Part of a small language model's weights: RMSNorm before each block.
Each number is 500 + 25 x the weight over its row's rms, rounded and kept within 0 to 999. Layers, rows and columns count from 0. Numbers have three digits each. The size before them is the row's rms in percent of the matrix's.

# up: layer 3 MLP up, 640x320, rms 0.107, rows 378-444, columns 128-191
# down: layer 3 MLP down (transposed), 640x320, rms 0.113, rows 378-444, columns 128-191
# gate: layer 3 MLP gate, 640x320, rms 0.101, rows 379-444, columns 128-191
up378 092:501481519512552500491491481519489495514506496460506507517532465472527552546498494464489507485496477489471494489512529531503483531486514507501489502479506476516494533503504437478498525505481510
down378 099:458500456518498519461500541521458437495520489507517483534528477493567461529542529536485511501479521463538535475518504519492504495523514487511503504498497430502529531489510501517503506500473518
gate379 103:534527498498538492515493518454489521553497481529494468519504528465512503520491461485500480479531498474524468509520510490468490514533491491521521506499486481498546512516491468540487501499493486
up379 101:507487516566494520527530489480502535508492542504497530488485520515485497458484512482502487509511494524480468471448465523499482503526499484500516503424535440475486498471473502501549531499512481
down379 100:459541443456458511495511500490553518533492519511524477525508495497487524503495501517461502535512537466508497427494546504477477488473493543478496510512495526503493471452520458453462456507508463
gate380 103:489490476502483506507512475507489514474470509492509472534512569466457519499527528528488500443474473483539490484487463477487471482520525527487524490510527470495476485468526468504526536509488476
up380 101:510512521488494494547507501473490470499501492531523486494491516480536511489507519477494476465496535513499496453557501515538489511541517459481479508520504494486530498489488497523540501492541507
down380 102:497477488522492537465502491480470474461508510543482513538495528470496453473511486497530482480520506496495506506521491488490476514497491491457469524465478486465553526455492488513521489495509531
gate381 106:488521490531505471501506514449519579527499498515490505527493431501519493488522499495452476483522499527487535484491520472538497473475501509479490483531490518504481528504504504449481523515436497
up381 110:492495486509514559521466498565456434462516487484513497486491519533440515510513503488510506527473441535467499499492475518484493505550508479509486490494512475476535514477511490533471466476525510
down381 112:508539485482502528460498515530498498519503512494531526485492482534473511503486480506500518535474461523522533447543475517493509474541494487496484479468469528482527491502488487514532518514478504
gate382 104:521454527539489479533534510535521533500519500539509494498521461496499488483489501531501478500487499488496529513488501499561513473512550480465483469459462517463514506506508489520502456523533469
up382 106:472503438498488486502496479544494459486435467526483485501484507452477515485503501493476528496468512499489449472515506477493523508475494514506465527506512504508513506467475510490521520485505472
down382 102:521496493520528500506514462548485482485497493488508484463499481462496522485504494472479479531490500487514487525489472503505507541489480490529466483518517513523509500489501495485496538556502505
gate383 098:506487516523504513467477469481508514506459470511488554495516549444512506548490486499460479497498486485458493504538515517515509522482509498524551469502481487530496462504523569501463467494451445
up383 100:489496512483479531527533464550487482487492526533499509466467515422466507505485502513504500495524509481496508538497545439498471495546498502512505494555539516498492535515524532504479468493477450
down383 099:489513537518484494485520490504540498522484520519521564506485487513462490499504492488487496492539484515515504503472500512499483486486491484456525510496486517481480519497544503517493508566516466
gate384 099:464519513524496471499531478515500509515557521475506482491493470504460529530487531492484509477516479538522504554525545423477494521495516512499522477508488533510474477504537527507533490512531497
up384 093:530471471508471553503452551481473486465495510524468502519437477512484546508536498520503498491490478518495514478498515536523493503495477504483492501501527531565474501474458513494506488496457466
down384 101:472531489514495505505512478457478511504516503482469485504476509532473496478513522502489516573489507476461461497460520493491459508474511505534457498486486497497567515475503527512478469521460465
gate385 094:560513524487505520487539487556501477540482510552528438489499593489506433467462468567504502509504510517513512505510496449481503493461492499484545509540471506476492497509479511500481537546522514
up385 100:512509472440500468478491555496504495514496522463504481515483507524499519551499491497509499490543500520525444476499543469547490510432527512495470467484448503464527531479456500521473509523484524
down385 098:481470491463523521502501463520479536493528428541461484484498492467503489522515448516543505507486478526479461521472481451500547515540503490523539466498553458476520486508488500508495514488534495
gate386 090:486482491499472522483500503557476516460513504466455448510494502509485517502493473476528462503468527505516448488498466490514535518499482504522472516481502503494486479515466524455514474533491507
up386 093:491458501494487473507514533471535452501469502499476493496498534426521478530494510503506506501532501462540495501520532554490469509528507486505518472504488519532523473533517461501529506492533510
down386 091:507498505479532471486471505549485485473510512514531529488475504608494492468517513487474504500510479522487530505516510499489485486501527498503504485551470503490478500507520492571456541482476480
gate387 111:518452477507516455516473487513498514470497496516464467458462490447513478444547499477470515507485484518502513549514475473494506525541505476518514517513512478488498518533523513483455474466493510
up387 110:498467472524521509491499463487445498469474538507510479492446459503474487546462531501497469544520483514487504512472547497500487508473512505504539491523483515501461487507521519476480501516508514
down387 111:541461463509527519499527510526455492506498470552451493497503492535488477556485493465511497508508468501481505544490531502429505517535512478518518511491510506478535489523492493519501495515509537
gate388 104:494475452526516471503476484480506473531476498481528476484523499474481499505493483495516495495483508468488513552501492513472554501449433519514504501482458481533504461505504478516535470491519505
up388 104:510521523432481482573497476537543486453463500486508528509505469546500457483484487469490480465495511502512473506504453489489484439471510504516505536509451517502536484471514505482525496525463502
down388 109:554558467530492508539502485492488511495445469497447489508477510492519488499473500440484521511500498496476474476477507532503501467483524490548504470503484485505490519521545508493501539525457520
gate389 092:460526495527521462486539505485494496554534498481477495474520515499537501520490440534482462537504512529521512522522565480506483482496470507525487491531512491504504527490515471475492537485476528
up389 091:545496531533471449510492519528510480516529514502496493514465485451454486504506522485505500513470541504488492510468508514522522486523503468515526467469485481508491469512464510515489482482496494
down389 093:467522445540505560505487513479539498477485462501472500490493534543491488498482508493509486485485501527499476558483497459480477468489454511450535476513497519511455487540532493523538555493477490
gate390 099:456497531488501470453490500525459516507493503499524500504492466445510511523498513528511517463502502475521503489557533517522487485453507476526487492490442507460489492499467515523524548453503539
up390 097:496482523495528505490486523461516465484481478448494495490517516541495489496520506512515467510534530526491495498451480512464492525491497548511482516468470513491537559520529509505485445533463475
down390 101:533467487486508521498498533456480490468483474498493509514506504535488513489500512432532533517502485507478532503490480487466533534518474523522484486512527535508541480481513502490505477463515530
gate391 097:500490529511481503492493480462493504488471501486510552500496521499488535516508514480504492520515540506504472526484512491562547513489499582474518487554541475492485517501481528525500522493521498
up391 090:559516521495512502489480488526498499499487490542535557478509524540496465494516461489517540452479514471500498518503488485462494470540505499509501498545459506545469497519454487476545482473535533
down391 098:485539502474515533488481514456480471477502496473510508489498463526509544530523505488513489503513460504485459486488514528542536557548500553529462499479517484504484482463538484509445531513501478
gate392 098:517463516534502487496469442530543545517528491519514487512485480493489495460510475522495481515530512424511488551494485494494507507538507508454447487517530502543530481509519532529483462501491522
up392 093:495501519496455473469467512514484541510539471529541557503498451477518538489462495525522516514509485444486526500479519484535531458491518473467559509517485519538519501477483512495486455518534545
down392 096:496489475539489507518490474523497479515525482497478502505503518511539502459520538450503521455520485464542491592473454505523510503474485475463489497523507452525484532509516479587492496475502538
gate393 103:510518484496512520512498530522543512519454507506517540514485543496499478477478495477531508517525486472497521484504454485514546531499519540476471512493547461537489515504506494488557527492506511
up393 105:541488501546510485559478513502502476487516518531510463510507559483495549494490518507468502486515472479466469485466519524521465527509497499513429549496450492491446548502478495462465465455488499
down393 100:525516476529498503511493470518524492492490509533551464486531526501493489510494507548494565525495473517498487539493500474466476506516512489468436561484510519475528513517504494478502481466494488
gate394 103:484517449477499528473515490501522508533584487485477472514472514516505548490496509508521526486438486487478512453456515529502503520527492467521495476492499494527498497530475489525456535514469498
up394 105:509470508506518498495458537469511490484473496496509460469457483524477485509498491448505489467530448487521512548511504519481484455510541494507545484517472520468496514479552485504480510571529492
down394 101:530505529503447517486490536494460520481498478506486464524476510477498522480485465520505475445519543511492536539485494512497510515536485514516520536479476505495546496517531514474551494483479500
gate395 107:473456517466534504486498508500485550522486482482531495517488480501525491502470500469537471487518465497536526508480483515554467507491472533528472527450440523516543499506531485534528491498514482
up395 100:449494502470447575469496501518499511517462464496534534543495518487485523541460541515499524510510516492442511458515492488446511503476479475511507499521503530504556484505508454501505514463518452
down395 099:508526499516521515469519497502463490508506549490540491470465455469504444542505524508480521505461512507518496526514495488495453467519480469538513497506507528507495491513499508519509478500485490
gate396 097:512515510553489453495480475490523527527494508511480517503549508501536485467498517491523463485499417473465517476451493527483527506505503545523510468500463483478487483503502499491514473483529458
up396 095:504511533489553508460501495504493503467492528540522494500489507482544524525499509491462513502545551534522494524512495469525486500533493509483485499511480493479469467496504492492520462531464514
down396 098:480535479535526533497510560487511511499475484495491493491526473544492476504493501544497515507525515501476534506498475488516424514491489481460469506501502522469493506527490514493449486504514498
gate397 104:475512515511507494519473473499470508500470511490457485475510475552469512458509463521512516488473468519506506479491514466522523518511486536515500479506487528472454508452508482536513522522540493
up397 104:519516518487526532495531498504477469467492521503459530491505478484482499435518505482504498486523529530460482485474442474522479501450503472528501487550521518487533484544526478502499503477491490
down397 102:491518492577533507515500503499520455503461506500474501485472490460511542531515506510491464466484455498497493462506479516464532528521508514488496501518500526561491503479482550484466515494512538
gate398 109:555526516516458495520494486485499491476477490542522423564495535537506516512500500451497485471519514519504491505527467501481533481463543493512514480501499474461483512531488493496486483522485472
up398 106:434494503500494510521522497492506491482524473469535509474542489534504452486471510486487543524533479519487516515442541491545526511479454481467466507535460508536565541478488482488482522500482472
down398 100:516481530454484534458518499499479488531472484483494512478509542500473515524536518520538504551487511487469467495566469506499503505467512476553498501531506473494493547490487490481489513515496484
gate399 099:518488495475504503497461508492527522458475523505497445496493544513489453506509476499500503569489491548550469449508506461531508495517475484514505502505493489496502506502546519441484504504532483
up399 105:488496519485518502518521529520526454481492483481515445453499520524479491494480545482505503480521496505449464543518509485478495519515509472482488539488517531512476491463499486498539502480483511
down399 097:530483476508488521506539515508495520493482478482540518486493443493498538485487489468513518509484521533520471465501512458480516517464533492448461509465445500491467534479487513549518470516493525
gate400 097:522493475492481548506514491547471479487526474517505507521505457505528479483490489518499466546497523500486501457511513498488538548503519498492474527488549478539518498519503483501460509481462506
up400 106:504535529533561502462537518479502480514478475512502495482504487516519506502462501466557534464519457515492519527510490483460495528475491475504501490521464485496527492518542480517474502480507518
down400 103:508543488488516487473496522458508484485468527542497499506459493527446469513517485461524488454527478515489509541497518512521475462478490452497503502484556496476534520500491524541546532493501508
gate401 106:498502530469538489413528480514501528468514515482521509504501498524514423508497515491513500515514491499513499501529504562494516477497516545469520512483485517511484497513484516529483446536500492
up401 103:533480474491451525529497483517544509507526488523521514507504529514560530504442547484456496495491491539528518473523528505525517500485501494536518496493484498503472502468502512518484493457467542
down401 100:497464545473498491480501500530523511467528483545477543513461516482548483487472511522519468481474513556443491514506520485494491480479507495458520515446536481494487492482461480504456490468461468
gate402 101:529523515489496488472516498472513465517476486567483512500517480540496469492531514514489496485578469547520467535511493505515517473502545536462453512505436461524486504496499477510516512489543507
up402 113:531466514537517487529469539499504525505495510469501499492502495478520485509540528544507505533522534435492489509486499558468513539511544535503551515455500490485510490500512525490545519467479531
down402 114:499495517532493480512552474515551518542492500476494544440531516463518508507484477526507487520458522521526501486520484561506546469491509541511468518464486517507532481485489527513522482447473510
gate403 100:513473484482495506502495488498478508567482498526500484556489530457443476502536490526497482498495491517496515468533490497476551507496514503536493536519545497508520526452517528514495521535491533
up403 096:483447491484538526464511490549485475493534489496504464498540506564488490493502476474529490504500474544547484504494511542513504543542539471459515485498517478453434437528529487489500477475490515
down403 100:454486521557492543495513544512455473523493518477498492482512499509473472466481527542485520458546539526497493513531512504525469509509534523503470490510504469486529538476484537514541528512482452
gate404 101:541536508513549447512512485528496504475470520468522502511501519481536508479519467505522454501515517484516493535498523504474487515447524515513526460539491493501493473478500505482526480493488520
up404 106:502515495511541499502489474504493516509493494483492489557531437457540539510530496464466501499484491540486486466534497498465493490530534527479534496475470418524509510482514463515548499504525473
down404 098:493476532492506545486527519466492505527494508524529510511534501546532475453466479531535478484508516458520532520547486496501481525497523527499503523479524469476471496500540516576563491495485520
gate405 100:459545490514479473495484511460538516499512534501530491483459508443502512472487471457504476511497506459530482541497505505488506532477515476490552496433545454492495508530489461509460503485521493
up405 101:490513501519482515515535500489470493559509464497486519466471540478514476485494515427495513460493460476532493523507553476543480520495517526526492502489495479475440481526505490478494531509541504
down405 102:471463505517520491467482511513492503531464521504495466455483497473508496485500497516480473459485479488526513503493508514518482416529496548506551461495531491477457480488528507523533515521508470
gate406 081:512486475520505477531513497494498494501484451480479468497513472537522474456470485488509506457483519491504529483479507534480530508534484487481475492543462524512532500483481496447524495477527481
up406 091:507508488505472506497535481466546514524513496499456490526470482497487528494483506526499513486519538468509506494491474487527562508498530519489465482525552597499497482518468494511500500524499476
down406 092:496507514490495450516495487516502456511461527465462495531515564490505491522481488479548525532484493494477496497531524454522488464508526518487497447498509496477501510473547537527455518536514487
gate407 099:506489543549562513509461521486481512515486508500480509467486525490489507477482471492527491492498502473458504473541503529534519520463460479456505479551487506526462489508501496500497511528513506
up407 095:517513504503488494500505497502497485479487489485520492495500495488457510518498501490516529469469469537491502469523493515474489519517449484513498502544507500513497494532477527516496488512565524
down407 095:496534487506503465541470503488534465533519470464487515522492443460542477533470507535500507500488524526494514515486545487498486491487517548485515492494482502534521500472465529480536487488486512
gate408 104:539458458530531492482523501531486519482539499469523471503502504508528517490487530500529521558472506443444473475475493515497520522504494500521532508492522508535474483503492476497450498500494515
up408 099:478497571510550485496455501541485508483495508528493511498473502501462525461511502464529531524459511464504507514512523536542460450462473569497496510514504478487520494474499519480523456462494494
down408 100:490501441559459490453522479503473518495499501537557525494490517508491505479488487519504505485484497470512458462489481446463516521493544474468490515508501540493548510507486497503473527491469508
gate409 094:490528526490458518488472550509508540543473505488512519498546494501505462524501499482574482457478499532458534499526524498484459522479535524483457518453502496498510463524525496538501547539494487
up409 099:495514497475502535530535509459531514483566522525492489514511493472533485506501502490465498511502483527496541521483500494515441531560504517552505506519526550517537488521485499525503526519513529
down409 098:518470513513463502530495463483466498518471480531520490480530472503507495558489477481514499510490521494500516550508498517510524524456491501468502504478532541462488516533492493514472518522515464
gate410 101:522518521515469505540529484488505508493506492517470489491471493533502506517555496537498492479482480480535467491495523500496526503472477535507523533536484493495449518458514502524528492516511445
up410 099:523508484484495480545483444537530508478529489508518499532523493507471502479504466497514543498486469506480476531474493482476510474521527493521488502505492523463523513475516494500470510436452505
down410 100:514488519508493506501512528474483464468485478497518508463513528530499551525521506533471516520541460486516496481491507466547518518469549505488535528486515487521476484516513472526480490505495541
gate411 099:488480525489476545511457474510480532525510473503459491523462478505457478552533513483518496500499503519465479516488493502484522526556502487493449505514495508487481467480468480511493447483513486
up411 100:515489516491479518480486474487480531511473434505471454519508486523481525485459524515511562488507512513480500507484516532528532474477456521500520521476490486515496526473509498532481541487542498
down411 096:496468461471500429536513476531478491504445534539483489506529525510542462493502480499501466473453481487486498483525496446461504533515518514517487471522458499528503492496535513530528490493518523
gate412 097:535497493500491503495492500465456512502561495544506485503506523482450523522508516517512530488541496513512497499527517501487481537482475484482558525504524552553496546467538484483472488497508479
up412 100:501498523510510479514498472499515474502484506470499503513472494457507459565516497511483448451516505480474521456486505509507523499504558493504498544492538452408493503482451511509476539527488445
down412 100:524530528503507439457489490507544552472547525533482503495498449472523495508473519518535509497514465496525464511488523507491521518473454463472520506458488459460515439492533502499460513467476529
gate413 102:467521509501470454472504478500496476470518482498516514539513487534527488513500515473518478518518538490486509497540500484516560508471483522475489477488506515503541519467491472513513464452558493
up413 103:489519509486488498469529512512509464489543506514503522508497527511459514502482482516501473476510485436504555482485497516502512507483443497485542484473508454519458515528506485547484522489445512
down413 098:491508469510519455498541462490515525459504496538523511491489526458464528504486532450507490479515533499478494468536529503493557525501496514499450478485491447487518452471484478508453552471539524
gate414 099:498529499478500438528504483479521500494487465551554505485494482513506506497493502530500523501463476477525513513496473483464524500515457541478540484517510473505511527544532515484474521519525503
up414 102:512500504524475505523451471474555456510474556483553461511505490552534477481536495531529481510491490513525471519503518534523504492491497535478506530516474530513509483525535487494492537510527516
down414 095:500489491481480500503500502486484533532477514497491517519522497575494486482503507529533524507481495479530524564507488501509518494507479499515535478503513455455485532547498469498533530490487505
gate415 089:514531537464455463469516553518502498485492513502515478515524526459461516507504470537500520505502497503499504525528474504503469500552509474488502506521550479521488427507456487435477509480499521
up415 083:518459529525496474471489557474493482487547506484528518522490497478483464499482495478481459496489512513485482501514475489480499508524520486500513505520527489490503491504445508476476512497525550
down415 088:456491483544520552529480493509502522480523521519475512479495497411509496517538509495504486481492479530516503498468535535512494503514500504505464492462473502497454492467541502513500503497508466
gate416 097:509542472510502455505496507483484529480503494544526469533496538498462450473479472482500471509509491495545510467501456474473469529473504488523490530432514475499522520497514489523525497531508498
up416 102:517496508504502493479545523497441521459524532498504498515496530473491496544525505472507533508490475519504479485511462471494516478457496534523493463453542528522495507539510496424507498500472507
down416 104:522483511475436504477511485478521485489493473500486535464515533542507510468483507478475466501488510503551529476492532508511468423472513481504465539462468514486502530529585487491475483545525474
gate417 102:518540493529506463531493486506494489488459522500485509507525550480492490510497529487546477555521543522520524496468557504488528492554481541493464501490476496443521496508511466507531504523461521
up417 093:506503489500551537500489481517485477491519507541531510485483510526465564493506488497551493530513463528516537498464468521555471490463525501476492491539519485523484447487500474482491445527510473
down417 100:479481526463534543477541527482508477469520501487490462544447523527488489505523481510467508481475454500471490505511499509554520507467507455496510475529500466510520452526487513476506526433480510
gate418 101:529494517482500475518476484502547532470490501511479515504491523506517502501443500519472526461491485481519479507511505516507515499476449479471500514501510506477481472540478490483484466528502469
up418 105:528551539482512520473500488485475496529503491467506518529537513449488463540494461494541506489516482497498472539491513513484510509526509492533527559480514508535488501519490471497525494517490500
down418 097:489493493525459522509526491519436505505501513512510518505545470516457497478505459465509463483517513470487502490473512522479507487528535499536523489526557439455478486523496512496501506548513507
gate419 104:486564482512488453465531477503514507503518509526512505473502527457498497470505447501483532486496501489525537517510533501527508547501536516488505510506506517515528494496524493471446522482473552
up419 105:496509521506525464507520514489507517477487499517493474517504476518517451531496509497509466478532453534492495515525480517525494453488514496501490511461511475524495462533500491497513506517458510
down419 105:493477505493467479471492498513446462540509476504521475557500480480510501493495474462522484515493451530534505469507462477461500497480451493497501528502485470475489484536476504495527466541464459
gate420 105:474459512520530511526545538500540531434485471494519528473497472508532483488478516493489545499504533507462520533467527513525481514488472514512523457575482477499499500507488498498575483514501502
up420 115:528521477474513473504454488442472416549525515507481473497505547553488479524520484468489468489466501493511540483494503498495513482481520528497491480487496494462488498508504476479430505489435514
down420 112:505507465450520474505496494527529473532462487533504442479500517477509485508490499509488484471471533520490509483500519512452495491503538509512528519486528513482511535545491463505496504498512527
gate421 093:496496466539517441468481524488491522495474469472473451508504526493510469503501531489495495525527510549480496483511489556459450475509468493514452492505494504527509491487519489480522538538481475
up421 103:472491535496506482464483485480486545533500449491475518468505486462486518484507496478552463510484530529545494503494502524504493503514484514511493521526514482517508463523520495541501538504510483
down421 105:463494487466474469492493488511529513523499458454514527559487532512528498481524528511534496497500461553510571480530488506527482468499495450493501525541512470482490525523495512496498493538530463
gate422 101:491476491487529480537488449481515507514519483482492482500469522491499502522532498447478497497491455519531504517547521496490471522491509484504479472526500515505493500505466513473514487518513493
up422 104:540537504475503531505474479498488496524505508483505486453497481518493519512532496456434532496511533487423532445514473532498510537459515525503486515496548522451493443484467495498522522512485512
down422 097:514489536539475466511473466504490513464507469521464479457464516468451499525526471526488500504525491500490465494516496503465514493508510504446544510493495487529479480537492493517509500493515493
gate423 089:488490507487495469530473550472516493493508508494490477452508508505495530484515501509480508499503430533475505525482506460509484492493464498509457503527483498501503504514486466519512514525497471
up423 092:467504526533491461458460499469465510487524473502443460481527483468508486470518503484507491491487437532508513484511464499528491471520470499502486477507484513485464500486493487544545531510495455
down423 095:499499477522485538490532481515527438503479496448514474516490531510530485496506478529478485514488550517519482501464513481501528512497546534492479493497509491509524493515490468484455478485525543
gate424 101:443504499525497476510502488515565465479521516510502482482488518484491502521514520488513518443488526498512468526503441546503509475488557475551500450458501490537503472495497508489482465485461484
up424 100:471460541482505480482500495492481513455503485474515544520475537538421513468500525500511481480463525486536492506512458494506503503454515547460487511516535454487511490535488472508528464519513542
down424 105:485492501456523483519457492518521535477504504508498486524527503446512492533543515496547492515468531483489460470501498529536517498480537504463465450497508482502446484485509469517503453502526532
gate425 105:477485496457519525477491500480504511519475477501488499534468500538499479496521505514499460477491504507475518465492515502545527462458511510547494460491496545467503506538510458490532502500527521
up425 099:535456513537465549480505508491502530501446504468478481447508499483481467509504480481528512499537505462530502530491490482503489539519527512465515503489495531505483526450533540514504522485518491
down425 101:484491484482514526484523509504479483475495492521478528524511533504498463461492529458486548490501447486527489490541456450478456457526493459508482488541529477539522518494529495498465452466535507
gate426 098:526529456536514500480455497538495496453546521492494535479493534499464460508510444548477522521479508520504488493454470484523495547487511502473503465517520494506510499471503523491499499500522508
up426 092:557545527505493487520446478501496523533463492512469458519499488432517492537495512469504514502534506477484548507500457534530491503564490494488455483521493495487472445515476503473531509488504470
down426 097:512498494473501460500538491520520499485490514488521506449509453512499471489508500491508512476489534501455462503521504513547480448476504531556537508476473548496484499497465503495519509486476489
gate427 108:513486506518543456482544489463531545489496497481474520507500467488484521494509515494532506498526492555489528491545494475509477494499514514480536495497428493518495490521502470492528517529494519
up427 101:512493500441498518471554436509556520485529509513463531534525533471507500500485551467537506455509499504479504512568477548489506505518480503473509522542510488455501538517517502466466453530480527
down427 106:500460516539569473532490511499500523500509515477513499476520542554523466477524516501502493452503495498486509525497539452477482513471439501454536466490492470533482471531494465476502508513492507
gate428 098:482501481542530463478516486489555515467511565525534474489475454542485540480503503483500487522469481494484504449497511499436462519553522467492462479530499488525472475515504480490523489504491516
up428 099:537465529524467518472532497492486520548463470520498506473505530451528463496501434506501516480528523461527484523490513507509559506494512509523557526482517476522499453485490548483466539524492544
down428 095:490481510494514476491467484499505484492494507448502507520480452522495536490535493530513507497460438528487520488464494465472510530503468529526492504495488499535525502548482498521523491477479532
gate429 111:489480492496531497499518432495480459516495532497474485507505538476548476523466525529474554463516496485499507476462479521517505524527502501507486555487559524488528483508494499517481462492501501
up429 099:492475512507502510480496494470529510497527534492493454510500518516484479485502440512471499499481492476471501527495477496482469509494502521478487525459549533500491495515484508499465479535491507
down429 097:488487533467477469502489493528508523487518473491532552522557502543473470471505490478477510501505515495516508483506508502545434474450474530523534502466509479510499510517480480487467470484515483
gate430 097:458529495487502485522472493507526420463460529518510508452505478553527507494475492501484500506501478478514504560503526466465487507506531567517461476482464545527521531479472503514492504509488455
up430 100:496492507517466459503517505503537496497495539450511547502501497502514533538471524497452511514504530495500482528486562488466512510551553517495447507461501470544462519485488507539492534470477476
down430 098:494508511510449509501469497519490455445462516529554435486488463528488522522488491464499529520488499492519482489480449507456496512520550509503504472477453491505508479499513496505525508517494531
gate431 096:457525476514460470496511514502486503497535482521459533530526530435550488497492499506451527521486498433508545505513554526515507495456472511490523486531512498490484495537519518509510481520502481
up431 100:518483546502511516523500481508533529479510515477520460511510488537479496487481496469490490525509500530536500546519535504472490483503511525492477515470518449528509514490519509531498541514510463
down431 094:527481505504482484499504496495479522488502505516488527552498507504508492468473491508506503480540529470519577501471485560530490506486492508546501501507503495519490441516503501471507486507500526
gate432 094:526508456493521506510520478494471507487490533490483448530532491497472509513488533531476507509534509499505539545477492549522497501513461541493479480475531546463506517500478533502496481508500511
up432 093:540501464487489516496491522463508495508488539502536536530524516500531522513499494515490533531516517480499462529501486517456541515493513496524525517506502481500458499510509511502472515487470502
down432 098:531473484477488499482491453468472519532500507490500478502492491493485527501510513483502520508509493509519439506454473496494485469540486509467500513511431536545537479491522527470536511498525528
gate433 100:528466518474485532474491469543526477542529500494508510501500506494509469502506506491482479473472510495484541552521517499496494498510522538479492474504483501501462478516515526454489465481532491
up433 096:509502503509489491476476483498473481506540528490494500489513508421553535531464505506514473484486525509477537490485487533541496495501514466460517468501510515464474456475456499494516467495516512
down433 093:527447475486450486500509512479516444470469523529484486552440557463512499488494509493485579468518471509525462515521522534482486490523513497472514490512465515532522453539483501454525501511514525
gate434 100:509500503515507526495553515547504493536518492530475498545499479539536505520493455541510502481506521493483531491511477498503543465528510488520489518455537451465514469493492478510503483462473475
up434 099:507476493521480509566515497474498496472563493503475474466491477491530512520496514479518473503512507525503484502549480535485459521479496503502526486488484512468514503543485491495491525521479525
down434 098:505542486477551495451509502515541472486500489519519545496517485515510486487522470527491499502506565458483503518494516536506475498456512499503505494480519488540477525516553475540552470513486469
gate435 101:512455489502492488525530538560512547506485495465529502514491460523543508491493478512529486514484491504476505483485510524532497494492535458497533501490459504481533520457494523521525467499483512
up435 105:536482494511488468491512486466475482524531503522463526489452525516513510473526520480511510488499493527519511520513501510459532521508523505497497528536519448526496466549483504490483472517478517
down435 102:491510491525542551519505460487517530484475502499481481461473505487471528492509492502523485497531476506544469485479553505491506454502497530528514500515509512490520489486497476540509499527505561
gate436 092:518532506520528500535479505519502486473464547474491538493461491538500513536483534436471514510498510523498490526526518490505502574486512529498545486514486502499581475506500543511484462456525479
up436 109:530510491512499487509535515508504506460471539488524501547461482521465541490475516509491553488474515488459541487480511465508489532491518521486508444511449476515508519515525532478534447443534488
down436 109:497467505483543474509517505476506570496481461497474530529463539539503450458496479491486508487477506544500541537481471526512485485525521491461526558504462448456516494504484493536499497534538499
gate437 100:470502534499479483532496512534485479513499557492506527489491514491503473519512535518497444497537517523473500494501469515515516471490547490505478488495495488498440496492467526502492481510501479
up437 096:509439518445462516462490526521498515477529497507480529471509524498494492489477555489511451514473506485481520526484529489507493480520517475478463509536494533460465538508495512530469518510495471
down437 099:526505512492510486510479483556463565498495514509492506506471525471550527514515565479483530520513502493489511485481506527508531503457521533516535502467508496532514483550477511487473505485538488
gate438 107:499493561512475535540520459468550525484532505527468501488518477452501461507508490476515529472468477492518517486486519526495527509499504546536488517532486509506552535455485495540532539526503501
up438 117:465526523473537550499496507494492465491503501527468465461493483530456534478559456483510516500466496509495500487530533528463506498478529518508510533494504466490506498482543534477499512540498510
down438 111:525465466482518543474517524487509473515553524499481487518481513496501524485504520475537486554467482485511481517502534502450519492502570487485560565517477487516523566487484508468486484501500512
gate439 104:520525482532514510530494515481533496459506450521483513487555459459485485520510510524493546506486469536483569518522517491516532484482523495473499505553472524505518506475515504468516533513494479
up439 105:439484484540499500515513486518479511502531518464484452474472517470532503549541507496487505487489496535504482480522483509529499501474465497536486488472498498532516477490531514488531504509513503
down439 102:497470513492505496546517480510527528518507554488495503473432506522516541476518512545511475518497495523553464467480512492477552462510505503549472477510491504474514519497540504492506465501460480
gate440 101:444453501495529509509465516493451508456496521447486547562459523477531465479518506504460508462538477465509532463536511496481478551528495452476528554498488503521521517478488488532527496482478466
up440 092:533523479472520498538533509485510507501493512516504483481491453520495527506507546505502511563476503517489538516521500487520472476529487526480506466507507544449476510531517495462487519495480499
down440 095:535527461529463523491482490535525492500509541438476497492463494454481476492521471462524489477516547491495470517444479462511505499488470492484479494525497523459511538503543538456516503517510475
gate441 104:460494548478503482510476488496514527528552477496499476497487550570468496499560487482488465486507518534465496483493484509502505474475480519497484509500492498516491490517518503482578478490496489
up441 098:543500504502562514500500514477530488500470482482464536489504492507502484503476486507524539517568532495462465560479498497516481518517505498516523492506509484482481462503496490487485490521470518
down441 098:532494485473511508473506477505475490499465528514467516522503520426498457464460528503519548501504478470528523505489510549518532545496508524490510506554530493460485513480562477522542495531498511
gate442 098:479504497514526485475491470504487469501496503462501537470515531517471493502490513511502524466479522504493503516489501502505538505509491474510472519549476495531519531498482520533508525532490492
up442 101:465496497502491516526460524498509513524484510524487489563503453506493463519486478522493483520476498572485496503522486495542543494448490453524522464526476453479429514482472503526513497498504492
down442 096:519529483462502469499475490513509467479532516505484500505492510530488459518527458464524534509513500550471485519539526473525517528458481484543489497489495541497510502497456483526490476529464489
gate443 100:533507521479499493524494528487505506459501470507523507506466483519513474493485517443531525550586525483478530503515490504529474494461528476524501493549513522499463451496515530494495534465493474
up443 097:532531534544467478493472502496466495510513443521464500477473442521512483520505504516458523520558480472507505509514503516506490503475546474457520474476509458508530524531525496492514486508512510
down443 102:518489519468465488500516508504504491457530543497499557496490491537519474485504490491491515526502531490484499498517524492499520506477519510486541479526495502487513455492541502533501504543481446
gate444 094:544519474492474499510476513493516504535489508486498502523502508518519454532479501528522469465474549481528497457523533516501532519497488451519526515497502486521483511517553509543526472533485513
up444 103:506497463518486497491495493522516513511480500531486489531520490494492516491441489548520470480445501506511479501504510494475463525505536508472468530508505438496498496542522514508536505527503535
down444 107:486498460492497511513502519471519512514486498518484476519477462492510502494507488545539486495504472531484504489542505502529554445509502583518460508518520504497472510531525523509505507556492546